Weights of a small transformer language model: rotary positions, capped logits.
Each number is 500 + 40 x the weight over the matrix's rms, rounded and kept within 0 to 999. Layers, rows and columns count from 0. Numbers have three digits each.

# layer 8 MLP gate, 256x64, rms 0.211, rows 201-255, columns 0-63
508514505433593555446554505459513436537555460496517479514458450561431438518534503500542499487527467533545501458544530436439482492532502480508541494523550532523482438572513460544579533449513559
572536507533456499544509500448523508498480512480496492461511508578558572534500526492561466548490403467485561531440553552555585490507513491493425543569498424529477521534471505526458501505538507
534501501560555509512530444557499511551557464493593550519474603486536476475559503454503515509468554543569452543597476466518432490460543475508506428480529502477473524541526470485525472483499571
504542519522509448489500449475445510554537510506493545508511522396573513514583492505553547466436469533455470512450534471550497536462482472493456451508488542468555523582506505425500464469494529
474495468486496466495521466525456531526534525507506516487468447541510530517541460478527498491533451494460541494495495560480444540538438475553548437466486475419426522476522537489584511505461455
514504603479523492533495474519492509518535522577442565512502481519392547555530518441547538514559526506479464534543521544511512495440456539495512450519537517443517451529518547480508588540501417
513526542539468518433487476544553504531553445545579489541537549515550456444528484533489446573575452462512530508476506500535438500472494503499475540489561467499459506476481470541504516484464436
557512533477526482536516490518518510552474522477442494485445514557505561571544534490536488449504414503483489475455530560516431462548563510551475474458452522479472530490463519508431523585454440
501503510493507479542448457508480446473512473506463505513502456543423527452486450463519425452514547536500451532521538481453471482512550502523486509505538470589485488488483392460429507512519477
486472580450546459485509446502522505477498478455520563496476502521466489418555524456493487519512487483499462547486509481506488491538524444505528528543417503488445496493492466501514511416546520
505545528530519567469475496541538534462567529466519522504586516410491570517474495493579528507530456463487504502476506418509600490550470509489483537595466451510518474506488503500504434540499508
498526504489502593511471474481503534592492478517472506495546470542386492514455487471472535483557454470583580539446464528480522492508534515493536491530463563473464506478467456509523497499544494
468502524558496565481513440439479487497459544447472451536503527472458518532546498436407507479524556525531507535535543472450465535539453501497496489503455512548494505556503457523561453493589505
498491548572491454485469441545588508578589527503579471533565536510552560468460510420513522479509486461573504497485556471475427451482529528514467442510466503548521520504500520495504577486507529
474446483455532484459585485480504512558622431522489418508492494466502471523548486570577583533465483480542506517478469532564605504524471529491523488463510508582470527486470508496445467526530564
540444442577561453514510489532558481513503525493535478500495544449526464459478457493558493545511539468472572552474528543495555569443497479449457492506564529564468381572502424493504511502483529
533464449503536504567542456457493441467534437473536538495446503479449513522513556477581510518446475461523573557575500478570501523506489507526559524525513540501463455479527480482458488489563372
537475472543463540528546549436530443566549525461452483467562491554460501516449434514501535534482540516591514585554467519508435522535483521506459455466487567503461407535490388494475459483505543
477424495449484508504495500521516505503590487561499486455509489430462470590496519477520520480545518616545515429516463486522496453497462580475508486511433449555533489501486486516457406498519453
515480548458539509569470522476499534572533405458430443494420528509439473490446504524457501515594517507430501455484517407427459535480595531484512440499540570486483499432441500554546564526494466
487532506501487442502494468539530511532499490453513503492501482537490470484565541507488511505481482528406540547453490531520477578484483475448482556519497507430450468447497498540630510514598507
574544512496513435471500516572523491505517489531408469546496537494472543423466471547558466596529476530440450492493431513519528465531508546516523452484509460485481478442492496460472564485445511
508547446545497502416516437508501465569544499456524462542529476465490474530461461572532487569424533515488494514572493481503473469516385520566450481492511424498515486418484484483472513547478483
521577459487491556473481471484533510410552569505473518506494493461507542539512509483588501552519487460516547485469459485452575533532503586498537514426619457447556522474501470491490502480490523
458539496444589459480572502510462534474509569485475496482484492457526517563540522475468543586491509548532518466438519491451492512521544501517487526525573478498508454422454459428527487476520497
513498465496485558518507450461488502504500554516426505445504489482478511499508517460488516488527373510560478520475521505548540539553450523396378471441514560502471444479457441559497552412498548
482530460503468464562555509544524471544533443549495590465530558532532364520523465435540469542507487515442455515408565567545515539501434480559557574516490490564486477509474514465517527514531486
532507533515593534435573454511560450478568533497529570454476496462507553512531538533510437500554433460483467442497486531471472496540524514519451484505522557527453515505453489484537493535481463
504518470534472540536511445417487522543453505513493422515546468504511517458504556481449422505470516472477498512487475499586491581493584495473450533547507474453393544511450470459604470511474537
505459447494468538533553525495478439541526476525475519471402522457490472534488470568546478448482501520486469437430464537505533533498482511569480481492534488433473518504518494425558538432496456
489455543425548458475424546454506514546531479504392408506505512488486569471497562477511531454495447470504480497541450475513487512489532494462513440583479559474489530512507480450480487476443463
531544515525485464537449514516517545519500443490573524417484480520486569524460513495516482526489477525562537502476516519518507494523452596546486480519558504447483526613546503425559530461514491
480526512617512447463520472490541486438522490488559557526557516544540464520464592498555546535559517541422439477501586549501475505548465508495470566482426505452448556560545505472514456528503499
474494495552528498477544461506447466516501476485478493492511490529518521562491544478516537517542518500507492537531513469486443510490444447465537501477490474447479481499479503497491523423481476
503517523534502503454472541579529481472464499514520455486548495533478500453468514490553538524531521441471527558488471456472465502449511521476493521510441499453503503481460486522584510421497444
494537529471537443499543475455448486480522522449526505519503490517472497490448507530524446488529530487530486589435489472465580440505506518498525525573446439507468469579480430483445509480480418
520558485489498488531562507533524495474508524517455482512474526498552512509460462477561503600542513583530493434445512558555512439520494473492463540481572501524491513460469479560460493554456480
464497478494502474591474452510493470559405518541473512511507499530502544442552488402494488535497527583532538465504502523540421493497474531473479560493511506497399498516432468506457479377511554
470400523478523513432523478429587481529447490527505461522495482481468467467601502490476467485468511502505551494488473541528512487540473492432464439500435505456518518574470432596523550487488510
544551552505526492470514509440472473501578491533482473469458596517470512502472473502488560422504577514523471574496471566580539480501482501423513451424522492444511501534494531514509535509523481
540469560469498567469439473520516436550553480554499463473473375529524497488515459526495458517553537556523478536505493497508458570496497476501510453501520506518427459505483557405539456522506443
612484510525458468586481480442464529526583536505478504448503544570539504479447483512500557552550488513561500523554553518544459558550444521483495473536492522397518454489512453514509420523446488
492488541493572480544566517500480544539500513502448476459551500479541505504483545500534502496493551512513519560496604512504478522508520540492543510521438539375508447463486495453437488513596471
440536549578481493488492476447511528527578530420511513463439472497462551581481530491507492461559456490501544523493505545486541518529514544436504511453440535497427517523472475484544489501600546
435482450491531481402485460463485487458501527501501452490540485556430560498518492542509503464401571452439453471423482541526520505483535517525534538568465439464460542564496454484561579472533500
544499556552475446458556498498546491568464443519528556492497478495555458503523486471492520551526481543489417468585548527584489630523598561478450475535463450497466436548488439487530478532499521
555535450511478514523491495540572518515583501566576478480536511463511477512452492463476615480485517472495454518503447572493483469452505530511529522493425489524492394480466429528451470481550546
490476431527541595446491498445477482493591499564453470553442493486473551465475504479436506527557488461445450400515474495516490533444527519493466456503481499474528544442463541509545614500498537
530479531452549484531537465487535514498495509557524497459482428460503473535462506514477515447509533491448494461451592406465446472493583520546517469540514521472492484517532455497542492526501444
471501525534525531532516481468561499450502485491509503529420544459560434531496513522433472440486514551483542554466513563468521394542545564463459519450490530553475485471551437522482519485532468
532567500520496509495487516454498463469472481529522505596482495470578517513462570476558534577504553532434444487555454486566545474509528535513505538474503529458520496477505483490504495483518543
506469390507539519468571517449493441518461456458507561507492451559461618560493513480530467528537467480550464507500565510482530468470422501455442564492534525442491479536553486493487535482542529
526441442539502503444482495496527495463508548522482523483536438498494495504532480511553489556549517534546513495521418483515529526521566541520559501504491452487508513517529442537464565485537500
441551503553504490526521493589496516473496468434479510496541419486514443610487466499440556513431578516513425535497477479487486424468489528472544522538486515401504499514556484463513555542539462
541518476497558464517488476513489549531491539504447479506536582510500448545470547495497486551507521662537522478499515524464504434453543542492533525487529498475507503562480485510558481564467427
# layer 8 MLP up, 256x64, rms 0.224, rows 201-255, columns 0-63
448461453527462556536510510471455378549531467569511513568487534525506523463503490525491498507460511479484479509515408420492476490431529484478526576473436524496477496518516563582440466526594444
465462496529478534437475560567431572597551515495492483473548541481545456530573502518544500533490519463538441480521451508552553498460476498516492502506455460482479469508508483568499493478567549
468509517508498485571548571463459460492460408484560485467366470488459478502518498529478523531461547490529528490521489516523523568544444514496591486437467478519447570488435521520519524428553452
522486533555494407426545492563476485529560454514488513457495513459435472504480478540622572496480542521474506476465471489519480469510476487543479525542514432521514453522556506523504489563492506
519513593515500524553534492477582489465535498524565457465457521535490514490497434472475555525538487472534495512487522518601480493506461492615558519486502462502495528475474503516463491486434532
550491506425489468500446500532450414478528553529475546531499541519478524563476559401505537468569478527477489512559559493518531485442541490506462449455423505509478474546552489512494487437560490
547510548519474576495498454528519468531471492456535455483548499475537533492525508462535528542530523507559499553626521424526518541455486438452453418523503426453457516597468445557511559512464516
565527545498464556498508550494553498519487505535451549502512495498509501545483517533551529563585442474494478468521533570558548503494447501554481449490443469531497436446481455450461481485491420
513522455478512482508523520498467444512498487505480454537522485535504488534484533504435508551569538502505458464509489506538578501532490566471448467492548454496452464496498480511483535527608580
445530527556515402526496548439533479519556441456538500510448554537460492542420491541490543561509474546529468508522529517510531521482495539520476541488503479490424476481517509475458506437463488
472462517531439490486476508499497541446618504508543493539501547517405529469549446492498513433474502466505528493563470461539508449412460503537529557502503549495537499511529433539496507511414491
529501455438556548449501447507480549505489506557430513510471470493542443439513461445446454513447475543552540592492438505443483475497529465482531500476496481508534480491526485443475534466502537
512500469492546502469429461548476542500503480478507493548531504548553498496582590502476496458504465399523537477464474560489516534515553486433494430489494540471551477516531470500494528583510454
508490488448535520483574502473471519539534473459486530530523498535559473440491478469518553484532471522472504489574509584532430485478609529574492532590564513520552518532528550510445428424449491
510554480498501544475518477521518505515473492462472523471526475388460490463577499476470540475468508460454505464486480488517530544488520487478527426459574550522564486453524419433486502470417437
558456525437447545569509548512467530460537534496504548469518488449444523480393456426518437498476468487523531487504498464548489478509531534474455487488503550496463517593565502483482548491520456
449438441478456530488448547464442521513521482477438548572534420481470536541404398501506471591507525507545504507469466491457501484420528515443512508528502492427529478491544550547528512446531502
440483513494495560485450436488437420567520477515454495527499537561471557502445436430450602462506607513500489528607482484474505540550486437439501440499519559516531535430445477497475539440499494
473465514488528537545496542469516540411501490503466525535501516434452517454517550432498445470554519550433524417531530506469498539525535508445525486534512547448562520500574543549503506505385377
553529531516563486468476521471445498537511503404513489418539432468471526530494440433555484473567450509450494529463472556531478481456460547537520573528519452508490504464563522514510461574533372
500492518539517467500490475497519511450533537480539484497506536460473490589514488520440431437553509532493526481454476469441473476558557491519489459523526518508493525581489486511497466602513527
574535506541464545514479470552499465522468586495423515519491549507523459522486530489510474601515510518455509488490530523475464554472436440430487423501481385502464548523497456471431512502485402
457517501528583447492501500482539442536558519563510485492449559496494479505454508521492451573505478505463499534480461566438522543473507432526494456434494481449491456463460512422535542430476472
450445473471531501512514527451504447523499484502528454507478454468540522505519436557498493522519594559494466511526509527489512484578493490483455490465532503490497435466558621470535458523470485
505502508503464496560452432488524529500561537497458470510531460470537465495501512469474512485422486557532477432442430541487499490502470546477576518438491504500500502405496549551427485456449545
526563540518511535601603499497531606500519551442485558451472460500521563510515522486469524506517487503506467523517514566481478456456529477499552445516533474492513572494550475475511582407468520
503553474524525455476533464494517530466477552485543506524515475552444479516454505568438506388493535561478494461521600467493460481505610485402533567500529503484505514446481454496528508499499469
517527504482467506523539543452503540504539508394508423565493521515472529608516572612451423550529455484510505478500446549475510507498510528493524556462518475528508511492419501543508485482494491
563513391458505435486501514455481512460513437572521480502489472485505475482579490557465549453496574540453523511503525565500545466466498475517521494442510423579556511520487458489471447576450532
563507502521449533496532491498518489489485479473505464491393519452476515503458582571481496487452491554530466456459532468475456518540529504553558547485474516452455426451514548455461537494538471
498479568510500516513481509447543509558503482473503462418516459594484555564502539477420500478496518520470515567590519531524496509515517524492525433506492463481466544551490481440512582524449515
469494487471458564463490543561476472541590544488530495554511516485461478552493444477498473518445529516486520511576501500533492516506481464500536534525449497495500412531514568520510430564504477
563515470505504545541513401539529578499513533465455417462476532479539439448534514494451454413502462514547483415492505478420523483499498438507507504532486504545455505508496429495427508501540481
509471504461502517487495547508534545504530463526478497522490518481498516455482451523488506492472524515500489477511473501519536550522515511519479490538519538538508525547522481485506546541542525
467511483486476513482490564475495514454487505472514532523473435521494520510402448547417486504458476573480494476481554581483462516405508450490564523589536474492448493467524438452540520541511447
496453439477466489478472490487558522505514531545468502502514508494556481546520411580473510491558525491417535521501427513519419500560582500577561512481374519472525559461504459474522503543520513
450399533446422483552495505480500448547546468397459471501527456510519561527492514546451461625511572490504479475413533488466456496538505429462591497490537529506508499478489522507502499487502510
430473539491483455555443522503527467521518421461540561530447552534491512510495492496506478555483562562501507504553535527497444514458520517529415480446572486463523527571544550530541521404473528
504488469474520533361540529552534510545549482513490548495587488514551446452500469461499490572551525514557438518499513516530538502464491434494472407583483410487466475491556472483482426542513463
490593480543543495550526462522571502532523555546499517502429578515515532469436500516469449431522564546496461466507438500569459462468522506552439500479536473527540486467479546555534483485533526
476469479489574496538565505541511462469531564526445463392444488485468429539488425444454521443527529474503477500521431532528508557508506506459444462521524519552501471503476514521553433456525566
445533534544424485434500473497559546542501447442474530496553541516511512546451555501516439511521524502509517477475529540476464509485506445414473461475523508572457487489412520483521534446547460
459490490499528496466433537583567490451472476445480482448464474534484469509559492460454467479463481528495451557514465496588586485492564490501515487489508525543514523505475415483484479555514472
477517518457463427494512573512500542482446474544516502487567492494542523542490587494528441463527541466521492529537498489577507414523421531505504489439523560453474544523526494442561551503498528
505524507512470434509488480495490488551510534469489554496502478568458489421578413429545546506528529473513480462529484494517497452442494599485420480518498495490476523502572501593476490488431471
523468470491504550364499521418503410403474478446484439490507381552405562462491528533513497452489532492529423523481510468519433483515543544483522495435490546559540513505429555485482449519473489
494514533548520466487477435463412511495490458454477491497471463500513479536531495495495468522482471491516517504477562524502524551455563518528495534522496517516483608507517485548555504469516524
505574541483525509437475556472486581512500562461577452521457574462473481494453583461502479432549485460476538453373505441469583499519467436432438423465467517549510497557459433480434508467447548
516482425489527458455461513454543545568441499541496438510537445494592536461457492453525417500509543561497515521509569438479514460516531506517557524513508499513546520492530545552502487486531528
488484453501495558487489507466492503579492548489548555442437478485470561496507520508485474474500468496571436467470545505540458562538495430493508488526497484488428462506474476492507488502512493
517530463528512507636503476534491542503422455486541563495549564507528467503514513517488512510545475545622509523491523533511540466552466489495461509456484487475516445482445482520523406500489511
600507437507581404532503503537530460534424471533458534486585489487507534472563573509576546527536468475540499516440515578474445505541526507535515445491520490531529426501527532498493513485494509
512495398480489575530559444458604502469506495498461529541515543496541454446493474550505525505477467488453499530526506475531532502594478492531534513524524503481444501441517447529499494491457473
491534549534525567509543504488549460525539537454476484501488504447525543494520421543453516480579442527560480516449527477537530487500489524505508488499547460514472492491550419488464491494546478
522576498495538520470528483485505534409435495455486522530513443514533559479484512494442472448500465538530524446568542506606418529469518536618507494512530510498536445498459487513570521503533524
# layer 8 MLP down (transposed), 256x64, rms 0.0522, rows 201-255, columns 0-63
463520514526501398511499467504530563525439525456514455486513508455448450563442500484477498527463469513579455518513608534500499475506494523568509468545601480481520495545511478502485596490446560
520482548503442508540498490475576556475520478541412496491514441563472485526471506455534553465464491497531505529464472504494520410456414476526482446499460526426522515491544489474530503497433499
491496541482482440484465486429384506502510487468490508501543498512536479565554596525485437504461535500422488428530452503531476514497490585521500468529539528465502562492541531417475539440494565
503444455502499511441506499483509556485554512558479466465446525472437489506525510476454497463541497488496452553554484469490513500424495516512546534491498560544491481488501442479440454454472467
515462493511548561455539496502480552510560465514498414465470518473467514463517523554482541510473568419511511508518529567436513502475500503577524491447465527484534570467496462533491471527498547
522479492503465543528460519467522535416585508497556448471548503521520491518542471548519471455489432536525440493493479504415537442516544516455523563511441578535570487553500452487464498518556503
561448490454453542511537531495425491485537534501544423570491476471505485398550481508549416461524472501474474437469475471422505541489505496523472509483456492537517476475428514513424448549482467
418518488528481516397494471559468553505533499434518456549435520458485509492559534493528580502475540568461498510512527518495509596499497441527482463479523529488494518492470472503436459520461460
518505510467444537482500510477532496539486550451522550490469509470540534462540551481464481529619467472429547503498459486489419571529532465495507494452489486474533453435491512461508539506503488
517498456523508585519571490511380480478429518489539537504425498491503521531444515528548565461524504488490562492492479477473509527543561468525441460558538455462568544490500514481533480438504521
502558501451492502500526520579565449483463496393541493443499575507452518481504426495462455542492542507463483505564502491514462484478521428524454524417493518550496495479539521528525577545529597
540521491525523478503466511521548484496524516447480525495500528566474512514533513545495503505451506467499445495443504434444515502425571412466409464500457555505524518506512522496502578508484440
444440528467464487491544462529575482509446558479449493416485411510494480442522461461456503498457506513570501509539502409462546454506489488521492534486498509527436523422518492526459486625498512
480504471429540552533492539539429479473498570507532526481473464493514528516587515505429552501647472551512557511548480516551547467490583497533520600533489435506494462476508520470533489460480486
487551466521558456510553577510467512510491553502515443504547470480546537510499500440532475500595486550490539502512560504513449458480549488487451614514477446489470504469457511626531511446474554
544498487567542552486470404478528501535579558537549514525559534490506544539502521512590564454522562513497552424496568517554484532536518474457466498525430491528544490495479500498455508509508454
507465510459536477512455527585474517527456533539530530455481556568544522513443414499514465570488449429466493506546464463527418505550547442473537533431524509555427541494444476443480492508528464
567531527477532486510510496501469563431502494489518530449527566440430570510496544468518439488518453548486571534473491480501488407390551518460531557495459436502520468529561497557526481501557492
451547501541540497535490464466585453546459489545475472497518387538558465545607485538503509479511468466540513559520426520504526505494492491490461525547472487468485483582500393520503460521569500
443536498503505505515544506510520487473534558450477441496377531525558493491522490470436517539511519487501498517479503520421465562528589426553510498467558512537495523494473513561534548508445529
484435482507560474539457512461428490468515526592526495563504517466480517511513495544537488503491485449480511493508506569540542479527476532465569566519532483502543502531481536507554468521552464
553508533453501442519516569442437520557501447509462483483550521496509496469520455542469402506434447566579504474439532442443580433463543522500512489476536530466486499534459471482408552504520523
511478539499455509537503491479434472474425417495580459510472514445544414497532461536516553496523441475493513539472475473541464509509476570475608468492487525455495517501526509523477478497562494
426429505446545479495467442570390525551442497460476475472557541567414496499491530470506543475496545527443518476552484531526538465548500530484517475491491501454458531476510468548475490471494481
473551431537551507440534481465520477534511510484446499541564531497450501460486548530514507522419524592495457450527534476529494428494520499496418484545534508509581533494523480503500521551449435
467452500500531553477522562386585498482493461496481401495519386582540467535424499474527474546537441464576458428476513520536522450503497512513503497521475479515482478508464438473480500468472445
512506485436439467469521513486559499459471407461444436485510542428468490535473535498514507513490540564539509542370500521486500545523430530495487501544496513540482476488464510574523569551542525
494498516490506498491508525473518467507485476415444524470491548476509443370456490511531492512553473430536485481490518541546516449510414503500567522461413578516476552566597481535501525505511541
512579521569507624501543532451425474508483537509551545509442545489486582471562535463579516392440506542495516485512486508534523508477522535592486541463439482518466437487483557479506498525480506
482494521491528444460498533503485509489474506509540485515532486526472565436467488503503458460464572502512511451527521513499464436523501589566489556443485447546522468574498489535515582428482451
530573454434452484477404549497472570470579484453503530482500512475471513452539434509449504511596508536504433528448488485469446574494491523528519479492536545474551478469500518482480509496487497
525559465500513539462517466503494457528541489626434540525489466521502470520484486489460555436449568481499477508575448556481528448514521529436506543485501491471404472498454542479486494493526427
491501551487460500529576518529500412493475439515524521494497512505486508515487541475515549576465557470485565452505502490522586428491529562490517501516488474442421502501457471477573498449514512
538563511473491509459534497500453492532500500500513549541502523455538499487522541486502529533507524486477496564504513506524501528483424486491470457516466503502447465481489506499499464437457453
440503499546487599458512492509446545529588488469472489532477510475500449467537476541427488550503433543503477528554490507506475522485451481461487437486517468482544516482537468458443547535407528
516539472482600538504502507419431504531548554479487478510482545494408476489500520511515479556546464547497497476393575481552414570512477421511486473447544536478522488499468560525510507536519485
463468543544512495527513510522555524449450420491446535480417582529482470550597491506543547478539466528508444492516505498476464492560404589474517474488449540457563439483403491476499465479506464
471462468539479497501530563546600537493557433484511472565502487474493451621513471494533537463517518506482506510495448521524525422505514500513525551531460471518587483424484444487500505563548518
493502495499486527519531512541536556497502483499509430518466509475498428541492508560517533470508477561472491481590484529503497489585560496525499621479477461540566514541521525448427546522547499
562504459498529595488426495512505499416510532563542456460445504468485499499565531487499508511537430495521528517508481488483476474473514546471517524508474494498493435502489505508414447556582431
520501480534454482479536435448465463540479564455609505563551537426520582507464534559560530553466502503572428530549493529529492549533528526503443388518516528528577506454544444491440457483493500
521470523452459483601527495562502543546453452533511496471432466535484513459477478494440520493428472568528534519496480510499483379436454545472492533449467491459490478528482504519525483529517409
435541577497520481519437475500539472487473475454485489469445517514566453454518531500516531491507517462512494520487554479430470473582469443541492481495518553472502488463458546451581511513498484
496489542541532524540513467503501425512519535553493553514519470531463479523523456540545572503500449504504502500469509507508513433510446485490504505541456486505488513593436468498485496463568487
561413435501582512493406566483591511500554479502526515531497485537546469529469459458587427534579581454499466480468524497488391473483483458555572491551565514477590478509547453504510496452546502
477553506442515543412518434525495443555496545511604669542417548507496551495466525484480489517463532498508475397520443544542511528503552434540500548572493539611513516491514495504561476469475506
497544449487488505492474485468385536597518484458570640537511436499509495475442505506423532536520586484486503523455431553475509465490501513472542464482405538439511507477480497521487490481533608
512404529543479514492498497507489470518484488525484494553510451459557455565526491479570552501437481513469548543509428548483519489500444517465497560495522452562528492514487468445428464544576461
491509451529476497462537505434456526533516488497532524597466503505427406540543450504506507439519484476518512472498468419550505536474495461537467470483485476510523453595488504495495443615517454
563484431519486472491476530484479498470492512505476483466523484523518430566523535487549444520436533534480559533522542514454455420492538499481506478506516533529523437508519493498500544510481504
579442482500501510575539486500491517478482491453455441603551490437436489457506539501520500506525565515475504545457539517552504497519526516485515551434509502469508481462578553536546504452541461
526485498489570470437514557455511455520526581460531451480505525480543505488488457453453456566501463428514566551458527472529521495441547462587551550483551503506483474543572471532435520466501585
502557597564470476457477510504445498514436560503456509463516466525512460462494528505495452447465518506555499468558467543517499525476513485430530529439495481504551541483514529483510522455527553
532537460442462514530484621520386506483478543478474528520491503475517496425506591540542491506522635449434556481480502525495489468493517496490526506500437449522512500518482568556506454434494501
438487559476518497521480505514485491489509516499445515424406503451542493537493553447584464501452512486511513530527461520565572540464521497471530474481588485487447524468441515470476500531557440